{"n_layer": 12, "norm": "layernorm", "init": "normal", "init_std_down": 0.0395, "decay_fraction": 1.0, "dataset": "wikipedia_en"}
Each number is 500 + 25 x the weight over the matrix's rms, rounded and kept within 0 to 999. Layers, rows and columns count from 0. Numbers have three digits each.

# up: layer 2 MLP up, 2304x576, rms 0.0395, rows 242-341, columns 320-383
# down: layer 2 MLP down (transposed), 2304x576, rms 0.0395, rows 242-341, columns 320-383
up242:501486458475522472491515475494551473495484462487498545505528532484520468513526556484481520486490531491532506477439468475470479504481455505547538527464554505492488483493540531502499435558483486
down242:485473487498510538465513505475497526444552459454475496558480500519527494455500494479518503518524491501482504519530516501545475516505475543463453472490496507505500499492480495507491503512475518
up243:491541500519512467547501512512541487525468497446518487530536455486482514497511543482539470520527486469508542522500473454422488510545510528523480458500525489498508509500547507525518529509517487
down243:478519462516520469474457500475519490505547503486518502482485507521477494500501477499475486520510550485525491477452501460555508536498469540527513540497466471482490478485482473496502514533454498
up244:523518495457543525529478521513524496487491467469507468522470482549523499513501468516476494523523514510502513508482492492524517518503510482535518457527473558487496455495481500464486451465490523
down244:480511487511459481498520460507515527493524531513499517515515517490486521509499510515519481480447468488507516478510490504482487483491502535477505504475506436498506542489504521524513525535546493
up245:488489507484509538487458496465493466505506500532515487506484517498489532510475488479503504446452509496473492478508515482500473534497519485514507518516493549485494501483512492472522518529508502
down245:470529535513525476509511537513494521499534498490495529544523477533507486489493525510491554550505507518487519528468488547529510496468508516500486497504490557473474480534490518462498475464473495
up246:502440477520446500506504498503487509505488468493509502558507475538486518551493535496489476509486482518484496487489491492498495458485507565508512475501515547539526475494538521450526483539506505
down246:476516522497506511477522489484501515502503516498509521481524501504510501462489472479494520493476476504482466506519461514517503548507480515490484493489500509531494488512443523500498505458527464
up247:446515508513499462496469572506545537533482501518486494499468504490469515552471512514496490467554479490505518496458500503454503480477485513490519471464498554588505520500538516441484469457522485
down247:543503463511502474516472466522498494538521543558546521483535478482475491481487494437486481453541472478545550493513474483507516500554471491502546480477497430500517505535539516465490525442522510
up248:483495466519500478501506449526534493513513474516508520512503458462524502487492492510500500492555478534530478484486501480481459498465474523478485512492501498524534500499551491512465529519501537
down248:513517523525520479483492502454480508527527525486467514524477498516497500545463493489544518496473477509476516533506540494483488428485492503498508498507526518496532483511475504506484471492549503
up249:465467493509522505529514522494494474487499493485506470458509498497509486491478532542490453516511503523492486490491488518512477498536539486521484543468509532481499499486480511535504479514493540
down249:519469534445513540488494521495493476494475467532507551490471486519512497542470525509486506501457504467484485489492499475505544460528516529493503434544551514510469481477476416489481489479501465
up250:490471531496505522524515521516530531498498473480476472502497499486483518518473499525496478489515461521514468464476469535520500487489469510510489521507495525480533514522513493481523479527492534
down250:487455537479492472475504483485498510502485495528461495518528514494513482498553497486494483481501470525493515557489486459526480504489498453496473462501541517535510499547555483496478499481493529
up251:499530527491511473529486459503516519521498504500491513497543480486479490545522526498494490533519501531523520520499488476488477526468504542567505506502518453501494503504485497499473536511456489
down251:467490484497493498474498553491475499469487517476510519539489518487485471491497498485498490466491511512483483500512511512506464489493492476505484504501520549540556509460510481484506467483524510
up252:452489484519497451494523453453496532505570505529490480533460492493533513536496490527513477494476480517485469473494465534507506490503487506514514561475522453557506539507564522529481515484518551
down252:492454538492467516449506497490496482527476531481532495515495483516498533514521501496502525496470476483481519494480497544477506473480464485523523502506516520505499507517467550464508515468498456
up253:483530468469536541509504477476486478561505531448508508468505529511506499583511538474522497495511488517504515504484496478504505478492436462534503469501465489506445485504494522467530537488510469
down253:518479517515484500508493515510506533496501526547493549525511492517498472504478463512506511530522523508481488507505512516516507501511457523502472517544496518490521460539487499553542470536503508
up254:485503485524524500479507480483481492563482481506491513492521471518489487486487483518524536547490513502491483491467481464513498519472500511537531500501521522465504480503552511515515508501516472
down254:535498536486498505517473474508480488464488485501490481511491466470520536493502509482513526470486489504491488499490507524502483495518499508487495487490518477515512490517463508505507520533495507
up255:504521538507496527482497509545535482502485502497501508506511452468480509569498516520510475511493498503508515512502498526533494513474512456516494468525503532489501457509522507474507527502539515
down255:497480543453526528576488502510469515485487477483497512493479502511489495500484486518494507454512536520501492493475519523501499484526535495531516523437520538526521455503488505464508471500519511
up256:550496510498532493501515531457491522461481477457482525504510519541466474514492553477488506494515487525488507537478496499477503491482460460503515487525519466476499518474499531509493489519524491
down256:449472459474533489492501480516484490493458501517497487505460529516494467501505520499511535491512510483493463449512474513543503450495524528484455523476475508522490530542529502457467471523481528
up257:464473522485517528572491519527523456542496453498486522482483534485471492529484555492520529440509537504481504526469505508520474517539506518470519529526459472516500549483523523533507526511567504
down257:508516484583540478452522464484465481424551518528482474459498495493500497531497523465467479515533515551541515463538493538502516503479507515520474507501524501477478498501473532510557501506476479
up258:491496536505494466501489467470494538522486502470495505516500467520473552523479504495498510471500495516478495530497486494479495494506487520518494497456529482572511487580489551483546495544494501
down258:536507487453502544492513496543502480498503489501548507472489527473552484485517525520495496512507488477523536493496500487544501492507512501476513517535493526483478535483525501541467513469492481
up259:447503490482517528566519476504518509509544492505478482535497506528489511510472498544517475476493508525500561513522495499506491500549535503472483537517491498510456492547489480506519500461504514
down259:457496495485501480532535494503473441494467508481511545496508505509486469495507478513496535519518525506465540502481497480463516494495533535529508504516470573521540484519465477506522538513516484
up260:502530501465496499541500517491455550502518481515468467484478495527492468544485511493502505456480488499492471461513451503449477491518471533497485559464487480533460477506450520491518517550492561
down260:414491475476518499480467487556531506479457470483528524458525495528470482521521510513451487491495516501481484512467488507486530529545516508500536507471468491501483479532491466498525473511519440
up261:472529529474538514531480587490468522499562490499507483502497481476505504475476502457526517520507478481486507553496492493559506491455496469523514501509504535487467507518519570500529505507474514
down261:489464505466436476491525457490495529517484496529497475459507528524479484512469484558462509498496501524505486529536490499519513491510484481501491460487467429521506508500494507530511453480538452
up262:502502482474494491492505506535506493528490498464513481495493493501496465476506533469485488506490489523518514497509470485500500493467468484509492500530520461492501539484507493489509492508509478
down262:520511531487517514526495511493542511503476482528495516515527518525505510487492464518508541491530511530478479488464493516520490500512533519550508544489477523505527493500498501488470498517493518
up263:433504440463520478510501545499502498530534440455485473536472501502516469515530527443491471494516512474511489531423446489472522486513483531505499474428536512521448459514494508463517490489503493
down263:480486495527434474493493456552530559507454521501464532531521511496454514484521490543494501471490456510496479494502501527529480513476496474442511518478510454510530549529522514504524518520539483
up264:467485543525506479486501481463493496532524497435490472513523529522513441494507491461565494507474438465458542499526482494509524514523502460564502470496532526497488540500458533465517543484491507
down264:526480512509479473484550485478510434484442500450508512487515515487513495494525531469508536524500474513501513508453485509496493480499514524430462536505477538515516532532508493502530531539507477
up265:511494500511484506519512551514532514528499505435519465477508514516525552496502518524486539505502524495518475485488510483513486518505502482485486480541509563493531510513538550443476527488524490
down265:512500477487498482491517461483538496511512496475468520508507496512501507486518493482523470512532483517497524491525507527498477496487468542498522514443471486530431468493504522529502502479477481
up266:511499465530515495505483520478514484535528498485520539494492449474535444503479452507487500525496468490488543505515467468510474499487495477533503522521518510475474490504523502503521516530507472
down266:501470530491472454492558465548538512485512505478492520461496467470463532506520533497487476480466449505509488483521486490496515530516494488475518505460491473474488512500462478440490510528555494
up267:477503478493566519551510534455514512504531488496489511524517499512471520511424533533495482494515488469483520479473465518459510477531509532531549508509439501526475530501541461480478449502513485
down267:478543472496516505532524527465519541443557499438537497463472510476465473454524447526485475526504521499511537544482488483530498489514502521515493500475468546477522516503528493466521501494470521
up268:518494494463457447487526482499486515505469461471540536470500522479544503485573526473490504482544539511484494441455496524514467481517513536497507482505528505490499494518476512493492508473515513
down268:506518506524503503486500450493455471508519532510498552508500506499518471518485490462532451531468449544504480516481486478467499508486501504546486493495492489519513514493520528450486530490490498
up269:469509512519522516518476519430473520470472463495451499530510498482483519486499504509455518473487463507511510542485480491508528525461475497488492528489499530524551468560542522488535462521511481
down269:500458448505513458482545484539513466527490511510483488460525476513513486487478504480520536526451546535491475486518478479510534502533504485504483481518540433483477486473458474557507534478521498
up270:500480509535531486525502483487486514508486486512533476482503494507475472500484466514532493530511476532509493494496491541492513529515436513472498501481493531500522497499507501486532510499547523
down270:477520500484497486540527497549504513494523483497510480508467494461472481544478538546519473511498549508482515528508474500500557496493556486479515490499473502466503511485519507483477519501471495
up271:483516498494428513497455536508503521541529455520504494471460503518557515533499501510498494506495488518490481491497533519472489505498482507477483482531517466520499466512486514432495510502506525
down271:494503500473539497489466514501501461463498477490517505503499543527484478508526511516539501504514530465526545470504498530463528514466500503492452529455512483492461505498553472530471485491511526
up272:492495505458559497501487495489458532543509519519478526488483490511502460492490462446534512531519493500510517471494442525468487471477493510561479511500464494467504472497542504496486521529496536
down272:524507514555448479470538504515479472479479515466504526501480482493526493465506541486452481513513488465476485501491509506531484534477476482460492517480502485503436500445489490505505506511508509
up273:475523486523501536538507496500494494517510480517524508509526499523476499531477529510536475497513510512497531472507507546493517522542507530500477532551506536539499516500515494469458503478508489
down273:509468505514493522494479493470520498514444515457439472493519493462506528480533461505478510484526484517523450509472483470538501480504477482518482510498508528526500526538488465521459495514526475
up274:461518510493523512498484503471462502514536460513470499467488493494517478534504498487508511506494494490480501482536513531537507488474476509489490489493486504511477526519489477524521489525498516
down274:491524553504497575499476509497484477498490510495513491501550472482516518440507534510466522468484530457476501518497511561486500499545518479494443545502550550520491485469488541496489513483520521
up275:477558548435482466522429522523526510527526493470470524508512482482477512533517507471522502497516491501490493528496489550462508487499507490516556533514502514486534493500498538466425510558492494
down275:522503492508513433509528459448509486506513506512486474475524502503495551518495523480508528524536478509510505496551521486478483495533514532530453516478488515496496449501476502467491535513502443
up276:487504524484490464483459502471510500517513466475507479497501496495481490528500515526550490503532507505487470517526443530514514510498497499502493509492530552493491458475471485504511430503474557
down276:485483531452491518495511553449540509471470509515463515562495510500445499557528536521490484548469526489482473516532480459465495511492514519495496539543506469519520558500502478485445465528484492
up277:488519514480495496522521507457500529514517517515492449517517522525459465473507486508523512502526517520538483467490499493511502488499557511489538478486524476507512482535487504451472479506521517
down277:522513509499572525481474482499516497498507489489514476467452479465512489481458509482510549485486514471530518506448511497477515500509448444500483491489474475499487495516472495452499520502493485
up278:486473573497485512496480501505491522523504490515517468492479553526492487554481523438536498490523471502517505429464500515496484503477499476487508470469429495511468510513507493461472511475502534
down278:511489496454481505517480497456493506544485493494518475488514462469501515526524502463500456457516576489493513527495478465539563492502512514512551449466508489467525479511476514499503550513481529
up279:505477469529487511515488499484559484489503511530523522490501501512553504517525499490537505514518480507474489463490502529473506498481505522513512486474505505486471519514526528486458511478465551
down279:515481488510487495512481498489450554523486488498463520515530498481472509472484560495501494515476501525519501485534516499517494497517487499494514455507472470525470524487536534526502537489496507
up280:482487530479485514541538473502456469507505469493464487470479517524529487528504502492485436483489479557490511517512478497462485529503507516497493497518517521498513531504542539509560492523501524
down280:505464449525479460496532503503463511537513488498520436470490511490528485521529452539522515545542494523476498528499535507521539502538520476474511509484497566519481486513545485523491489515519470
up281:510458474463503525474497517485493513503547457454494478535514503500541501514482537486466480519461505474509504499460510491479497454503482510485523474483484521484478505508520507489474450515526491
down281:469455480456518477521473509477503536483543473489537555501530492464514506483510493505499516504521489479458490503502493482510498472478474536483506564461471506482457465459486508485478526494503514
up282:514493461516511486477496510452521500488513529516478503500537505519495516503477497479495496491475472510472493479495495483504484469479483489515492518514489479489488494496495546489498501538490519
down282:478493532465504530504511506531474505505494486498514499505486496504501488498517514512508499496531506476518509521514502493488519519516509514472519488481493504516514509507494475504498483467482489
up283:460473531517488491503533484495503502548543509486492475477499512527476483516495495491550508555516471528536509497482512544513445550511491460487512510479473546509525460524490521500499476489535513
down283:498510517490515511511494462516511529546490505506478490491546485463539544491463511519518481517475513486509528499551499498486520504508503493466499507524503437475479491496465520508498482534499507
up284:486528539492504461540455502506477496452521505512476496491510513452550447484509535472513471508503507483483570502453518497516530511479489443548545458456483503502545481500513553540497496489477503
down284:494461483480487505521448451502596462493505480490484516475480474517438532497485504494568539524539523520513502515497506499538529506495515528496535532555502491471481531492493514468481439534480520
up285:463483511459510491471510498506478520471530524482486487491517509479477508524476510462518468545518499483502544522497513479506514488550493453509510499465499530511473501461497522512498480487508519
down285:491470507524492524486451429495529527527546531525484542503488499502423535480494526454538489526488488469492473491526494498495460499458502489518531465454508513429483487525487484491505486512471507
up286:488529451511465455532492506496505491499517485532465502508505503528492470504489530508501515477495500463531479527467492510521483483499482492522471540499502486492518535517515522469498497502539547
down286:522483538508522500526558510527456482497492495439520472503508474461498510500501513473465530506504498474500500499533489531456547493495501501498510472500525501496469484494490468490502463484471493
up287:510513466500512511539495508471486473413507544531501502540517472470527512549524526504536483463459485465515513546477483546463482459506480507536506509516504528490507545526472524438481518530500480
down287:511486492497517460511548509541484474521509473530554463499446502523505475489483541528482538501474480480498527489522529511535456531508533483509470487475500483444490513540509518489512517526463478
up288:500493499506495501499499503498499498502497500490500499502499492505496494504501494499505502505500499503498498499494506500493493498499488496502503509493499500501495496507500509493499490504512508
down288:499504504503501492496505501504502503496499497509500496500498504499502502501499509499499507501499495498500500499498487494498508508499493501499497499498491500499500503499494504501497502506495497
up289:478531520453503525532455523488497462464523488533477501483449482485466475557471500487529477451511471496528492490510478479502486515522496501511480524507496471509503427530511513448538539555557532
down289:464511472533535497506524480460486543543521516466519486514524506506498478510517471522507487516528534467489512479499500494472504487511476554534513523515483475513511482515502460524493512497484517
up290:462447486467503487489486502503472454521534447504524517460522517453439539537520531511543528519476491546497484480497502526550460471491540476466492522542500513521519493518499511536496463500492512
down290:493543475485455530499486531500469535484477537503496532506514479518534485491460495503502498492509557460519463476470477515500517490479494499529478534486520506468538489484515479491505498512540519
up291:466487497472485495507469537525514482491506485506469517492467460514514497438512505487558477497509491500471516438503498488491499476489497481524507487471495495518514503512515494501510509522502528
down291:526518490473505492465516489513529499518557462465534454529522484557479504478449509494460473427505507472473492505479503495486518499515519491469498507528513536515449517485499462455486491443537495
up292:465468491469458505496450465493493492480491493504493507517499462511494529527516509466490462547480487445487503513476522495488453519515452463547526492486485495490520543493510504538462496476492490
down292:494532456485513498524509511480498470452505479471490502494534510476496500524483480513468501487498517544498506544469438527507541510508512517479508491541506532455460481497458507492512499502522479
up293:508494485504526518494497492519516528491485501502500518521465495503470501484470487486511524517454497525492508498509467471501531521471500504506545497509499556453487504486570495472539445501498513
down293:516481550529471511506483494468508534479475532490512560508494497488532495520463510532490521483494488479536475491482491507496454440527508549490475501474507487537461504550520502465482475503507465
up294:495550462477492520509468513533516489463439510442465496492488498507497457542528527529499468477553516491529465489484482510454560522539480467546482528505451462500519494531476486464503473489519503
down294:497469482501499514572533449506458561478541521508496507508476477495506494463482479524515498534467485534482583502450534512453496509455557519488497536515496468498530524496513507489498497522509512
up295:452478460477532515498513503528488552477569482513536494463495471477524519508498553510526504542478493490518489515471501542505488522454516474498511470496492488454526474560514471526478522518494509
down295:531520491472446508525489514490528508496470495492498555496493531505506480507458480500445523480473517516535491520492469495480519481480517499469504522540440482501492529543544505490454482506531482
up296:472473443484512541520428543493494497496475457479473485523535489477476479483500478515487479486533494498520510522456497484455488494498486547509499506455546537504492471526571506471518464529459519
down296:488506555489483474459521505480492497433494426485512551518529522490532500456510484476463477465500472464477486502542497505510471499512484498494532506505510522457542479529469500499530486521488546
up297:502531513470470530491485493496511553497502494492504482524524519512464517554501479456495476457505499522485492495471523496487538527516480500482524506500482496473503512522506536501525494493503481
down297:529476511502483496513505459493454511525470500552499514512446501520538481488480520512489485506489482487552485492463541506512470483493517503461459476527445484525500495472533522491539547532507524
up298:471538522458533480511499511473487514535551506521474433488473512517479498517504488505490433446533495542491492475513493498538481542471474521484463495516458533475478519545506497498500508538488489
down298:468552513533514482489492503493496499503525502504472525520508536472535494498459558505553531503473495440458528525509546524541479497477518503498490518490439482455450475473503471523476499431530498
up299:469462528489523520508503514494499493506513485483457491522494495514502463527476493502523488490496486500498501459485504535501481508508496517501492513513499476498529502492492482469516485484529555
down299:497520519475506475507484474513489473506475495519508477480490482473495505501500512509503537454474519488505516527541516505503445479494521538476484475512498508531507500482537531465523503507505519
up300:501505506490471475522471515518512517525489516452482512457480499507468488510508533516502462482476505493514500533493463471521497529505498497521507519522509486513469497507568536513510481556522554
down300:520496506498506546490519535552516475509487533495503490497508465502508482500505490484532558485474543483528528529492481518458498511498514509456505487502504523481523450463546530483517505521527496
up301:477490519487483492495535492470488472508501481483492477514500461461504502523520509510485477499531477498450496539504492500523522522426510509504504479528501537495518492514462494438522487515508520
down301:531523498492452483534490501521530506488498504511541507505498522535487507476503497484493535466487490495512502482472498494520483494543478512547510533458546464515514507479522516564479470459509473
up302:533529529542516523510501548497530484515498520541514516492483495550531492485526505457539520535509522489498537461494507465508511518502473525524534529508509539502496479481499482525504513515503490
down302:464490493497485485538574484523428491443451518484504492489477518487487469491516502537509499506468479466491523543483496516488496505452422518493473480475503495477446502489514549475494502507440462
up303:512458510525466512489487481482506510519521492488502471480506506499506498517462494523565500476509488480524480500511523533491478522486526472464493487534475476520493519544494530480468478522515528
down303:491500520477510487468539483502507490491500490514521519491477447478497525506508512491471522529519521499458526496466458479491500464521471522542500495477511520489493488470533494541519511529507476
up304:481514521466511461484496470496512521517469505482511558490516523515445519474521511498507517495528495540501467498497487491519486470504501494484543537528471478502481511565508544470454508493496502
down304:509478483514449525510493525468488496477524475497516495513527515518506469495498526494525493524475524487508519481504509514504490521481474543534457490487499505508515492442532486536556468511514483
up305:538513483518495533488485464510476520507473512496522501503489523486529471479512518512482490514492491530527520494511515519500461473495507521491507480499452441501467493539520517512464496543485554
down305:476461506501504508510546536497483473478516495480491503480504491466494457516464527526519508477490502496486517491471472497507548573484501482520526504540499548494467455518526522486531516488532474
up306:491492496490516567495470518473469469491506513469512512478479497539507475504513493511500469470479470477500493473496519483540465534515470443489503543487457508518474488538459497504547471480498502
down306:502489504507493489517476492480505520462488500522555511506521503533504555531469453493489536492539525543502490493536474501439493468483489467489527473506532511489499469461531510513512497501529478
up307:509508477482495530511509522479473497451507459528490516492530514508471510519510490476510454478486499494492481499524485494514484491512497453494484482504507488521492490540518497507499472511509550
down307:500524471521504493464474527509506524466496483498541489507492453476538513486517490479490479498498495461474499512472520491511526505489507531503506479513513472510495510453477492507538574520476454
up308:491516512469466529550464469497468467475503499492474506505519481517492461459509511502484452483462499486506528481493517500521487475463490494572491475501523508480501532526466487459549454469500488
down308:555526520514522521525495507529516506546487445500464467444490514499478499513530452516514481484505499536485496529479500531546507526546535499522535514506486537509485518500459449550498465483524504
up309:478526533479516487549507501479478500531532474483495479490466554498523495498519452507528523510469505500523519446505518498492490529462481469508542506473514498492472492494457489512514460519531494
down309:534492502480552494519452531520454490508488485525495440499470508576509517469505513476506509514549456495514522471500498499521480456502493518528525514515543534441471491512472524501537547487505537
up310:468505540478483502524531500507520516478506520503476540483499498534484508517491510472505506499513509489533510522416469533503510518490493548477507515463454493517517530494548494492494492499474548
down310:521481464495502460478527480484481467513508461546522498499435492473505487487496493511462526515481484519467512538525522504514467473495484441518486528522483515505504501520500523533485493511533516
up311:476461531474487502574504501483481480457503505516513468526470493495511493522485556513484479507497485542519495486499506539513491501516476463513548512503455485473458490510477505492518505531498469
down311:511518508505502454539531506495510498501528517481467501472490476484476509516513486502485528488528465518463517479484524511465480488540511537522532529493502538522479487498497498521507508467472494
up312:506473517484480511486499494480461472510540482493501469559492522498473499499454470494528516471507464497523502484498518542448501519435510460506491498530484521475464466555453474495505498508523500
down312:555512520502491509499479515479543473504478521539458513456562518545470453492515538533502473463497482518507484476533501503514505514541481494522446522545516544509528541455532492509517469514488484
up313:473460525478528454516515491486462529477503506539471475520515502514511527473456507493475533515514459479500500479504517513537470489430474513551575495489564495493513490574491502525442484511496473
down313:527550501495481507500517473519497505508479488461546521507493486451511469519521531494493478489479508530501551483511482485484483502485498481494472529474517452489485503501507521454522522518540510
up314:484519507496497480501511501476474525459505493514488500554546482528520497493484490502499522530485507487519495487520462505532518476505486508535480484440514505498510515528527497478512435493469504
down314:486523496508512533502503494483461478509510478510492479503505500543481451496547503494511497502512467483536555508535479474501525499488529504481514525551487501472508532470477545510490566519509499
up315:494463506524522473535530524470473534505480535495467519473496476508509482538504457468478457500523492487489497452475539532477505502474468518543526479513503516518489475532473512454490485527497505
down315:496507512520528523475507513531496491492520492529530539502476439482483462489544461517506516516475465515553479495494508489463511441496493494556453511469468518539491440473522513518518495537502475
up316:430493491462533519531518485419485510498537492507494515509448515528496463548473477511509487475508500562503480516493499486505453529452494512470503562515486500496537465523491513512488501526464535
down316:504491516500511521523481478502467469478514545555456526481496555498506445461484508490506477467497573499505502530506545496481522476453498530499517493464459457512433518492525489542523507490506502
up317:485500447503547470503487535483498525537486531453456540473482497516490518514503505496497536494529498511529515435482525515492488534489514503535523551522481538513504515503489510491523448497526532
down317:505467494488462487459447542502534486464515497491495493499534530541498496489457500471551493564493467523502481501540497517528532482495527516477524494514502514498474478477533490467478496463465469
up318:419527505537544499541475549477490515553525538492501502565509572506516494537518423445530563489509513494531519528486489524488534471498510505471525504474525522488482467501506483461465518519497529
down318:492518486494491471460487496483526519496476470498510480514479491507515482495490488517488462486512510437486514458480478475494480532463487511527510505503493545458486525522478528508530467531485528
up319:504485545516503470533501506519523501495458494497528518516529488495487472485529507504510492498447503525491505528472434473493495542466521479549495554533516509451504497489512501487524505499492527
down319:518486459480470498482486519507532518539503499517480446482520518509490485491485495510485504471564481538495501498501516504526544478469529494491495474490526493519509518496474490489490507484483505
up320:504488512481482482479481519523523509479504490501525494522474502483499504498548503470539525488506516467531499512484490502489479522522471525500501546468517478530515510551481472549504484492512473
down320:480497513484458487475490491464490519488481483510508482513512515488504511494512513525487500490518477514501472497507502488519494488495484522494500499482493513485468505475517525465539497500515510
up321:498481493502460507495500494490456501511525482488481512491519486476488497493480487509508466519460506531496467508543492499508502517490526506491491492489524495470501465541487505568518518497533500
down321:470553499515511508483490456488538508490465557494517477491481513509500476492543486502456500488544453495485516520482478476471508523504485485510483567496474525481512531512496458540518505500456478
up322:483486531476516479504465500484480527493522503495496512504488486475447514484517480515488459493486483496490535534469528513555487478487513473505543490487526517446473514548532512522539511466484498
down322:462486504507504496455516495499540501530493511509493505459535488533515534485508481488456503498501516511511485526492498538470464516518531513498487504450503508544494508513460482484491505515532507
up323:445486490462518484481553484513511502499521477510489492510486510522501485517506596496520450521508539484506518548462501519512467519517468516479492481430527541497484530574519486454504446500495475
down323:487544515455520497490460519473494543465495496530478510524497500520456541532549543491549485476508507504539526508475517504465457511466482499488485544453464443529498583478559555562501480530526506
up324:492470538507468506486478529536502502475502527498491490500492492511464503524473507508524501488532509490495502460497474519479529491483466469495506502512498514535527522489505521505476492528521503
down324:489510551472540538499513511465504482473540492479469503505427508485498469485482503450511512542466491529503529516457468517493486504508503501509505502529517492490494469490500484499484473481491481
up325:487508527485533524551514476484540523491503506509467470485476502483484477514455535488530493492526510505500508511474464493516482517509487507519500508509506531508533481545510507473515485465471501
down325:465506543453507495475548514500474514534510484470467531464528486533502491488492507496538492494441507499500521509499506529511492487497545508494520482518506512526447507460519482519450491534521495
up326:497503455503517491484477484542498484500491484544489531529500459507476486521528499507516502478473489541495507517488459505471466497487504464528543482506488521507515447499558533461513496512491534
down326:480517508500495515488469479464526466483497545519493500455492526513512514472505482503482486471486496522510469474521548475502537511509511487488451529509511454519480571488490501501497507514540487
up327:469484459463487524535469486508510507483528469490482483505524466500493527496546482530527482497478488499507511491503510507440520469508462483507537488574504531526491530509548502513458510555491488
down327:499494505508461514533508533477482462505528493503496478504503580492467489533481492547470531513450513548463473481502524486564469513455498498486482532445473476498561448491477503500524482508477497
up328:491499517564540535551530515476539498501498468501512469533502513544532504546435468535464469477484507572483494460485467507511474494530551495496500562523476535454521517542476499532498444471516515
down328:494493536481503487498502563482490490440494506469497491516482518502503450518491457526498500438505513512484521514468518476495479466540503493522492561499500521493499482492514543497505509518513475
up329:463504495519507484519453511501475481455523546494481486460480461557475512505493506516485515500468441543513518499480460506515515489483432462493487485488492456507484482531505546433487482512521468
down329:488482476482481531484512504514575544477478485440565492526464528484499485511484514480532470535493490471523470516507526516481456502566509517505520466541485524475510498531483515480498533513484475
up330:530492506491477488509527485502515514467505475513538492501498494520531469515529501456522531474527465498483468461455491578493504492506473517485468505545519455489501462544507530535513537504498512
down330:508476541530491537511494483500488492525507474532466480518527503538500533465511506487489459504451480529483487490527468519529481493528528444551510536476531534520458501465468522478461501479488502
up331:492517483461508494528491515515524478467539461492493478500498493513501483507476533483530476518469522490505476496481522493506487503529492481474498514519461493505485534472528506472490484497507565
down331:494462533508482483471550462526512519491462494492517530534514487460516526499467524520492495512520454503490542518529499483514508486519517560494521491495456498515473477512500511520516514476457452
up332:449526512515509512512487543472532501511476540520460497514480456522504505525435476490498490543477479511505505512479506505505502483458458479517533491490483511489475496534488511500509481506509491
down332:516477506506520455469478494521521456485474515530536505521502499504502490483528551501512497495486514487486507506481462497533506546513492535502513492506520458487481550522525558533526502497522485
up333:516488503469494498523449521493489506486499520452469517487500517501534460501541540494486468512490508552508549506464487492515506496501464490509453458519530496553523494448507520491515497484484492
down333:481514496509493487501532485509502489507494507484490491476500503497486509515449472502515500513498535536514493497471485508488501470492543499544529531495479504479529495519485490477496500485484501
up334:482514549469504480548507489500486489516530524470484506510500531477514461524528496475498497527485509517529523506510491506492489429502479487503504518513494507456515505490468496505485495477526479
down334:479510474469425468472484496505492528490501495489536470462514510482562471488515511482500513518531510492535514480526531434512495490517467504501459485478527528533528498486502506548505479512502479
up335:471518504506535509489472489480475477466486484499510513513487532534484471531487475485490506486503487496490459450491502480490514474508455520506483496504521494512489476501481509490519523491533547
down335:518526512508503462538491532491477550486519495506497543533483491521515517495503517499484505527497493542520514520504463490481488499491499544508519504503489475499480545469467481497511494490478535
up336:534510512484493454481463567470546526498486441504499497485496502469478501559493515520516495491535488485490512478509498545466493531491446465504491523497472541510539527490512528489466481457512508
down336:462533499518517515516502460524461499476520523503512524485454526503503477482517457487491490540440489516470504529440472498520501497512488550469457491530465477545487502518504499502510464523487455
up337:493468474478494460502466519444518503484502471482531508492519512519486523492494500458566459515544526532495474514466480488519474518494482519524470485461507455529517488486514494479483502482511512
down337:511468512508472524510513517525481502499522506496485505513496542494516486507495489533493481478487479504516509486523481497514489519458527539497518506534492515475538552475533545460484499535474463
up338:459540473472514499498513523499516513497479495458479516507491517471478456486481491484515446470474498546508498513523494505518486480475545448490512489514503513479482515510506500507503488501547498
down338:472493468514495527512479469493514502518513519528490502536506505501507527526454495497463521460457480462520512496502523506513514457512507545546495487460483459498481496530475476479507528488487526
up339:485517491514516459553480531504490496527519569505502509471468489498474501491501500465488516463491455440490504497527529534480460501471530502535541526457455498462464481522462519475504518520504503
down339:534474453518497484515515528488518545465515494443492556535538504512522493519477502498455490557509535515466473533505504465504530502512501494489467520474545531517553535455496462566524487458519494
up340:489497503523484478484442566499548487466481497447532468456494497468485498492499529523510492511472481517491507499502487515487522495492487472542508508522485457506477477506556482504519504484492471
down340:498529480508529485483479475467468441512481453468451500522549515527501459478520488473497508492502473501494538489527508502508485470500488497479468486497474525500511500503534552535435460490524489
up341:503550501537526486502519509466516533538485482518489528462515492507506518508549506460551474525471502491470480487416476502531530529496518485517522504505509521475524543494491545509508466483494475
down341:538495504517454516532477498525497476529514481502533483481512525489491476475488515485441506469501479453480510467572493468533505562541515519504504472532525518491502500536506496522534499509499506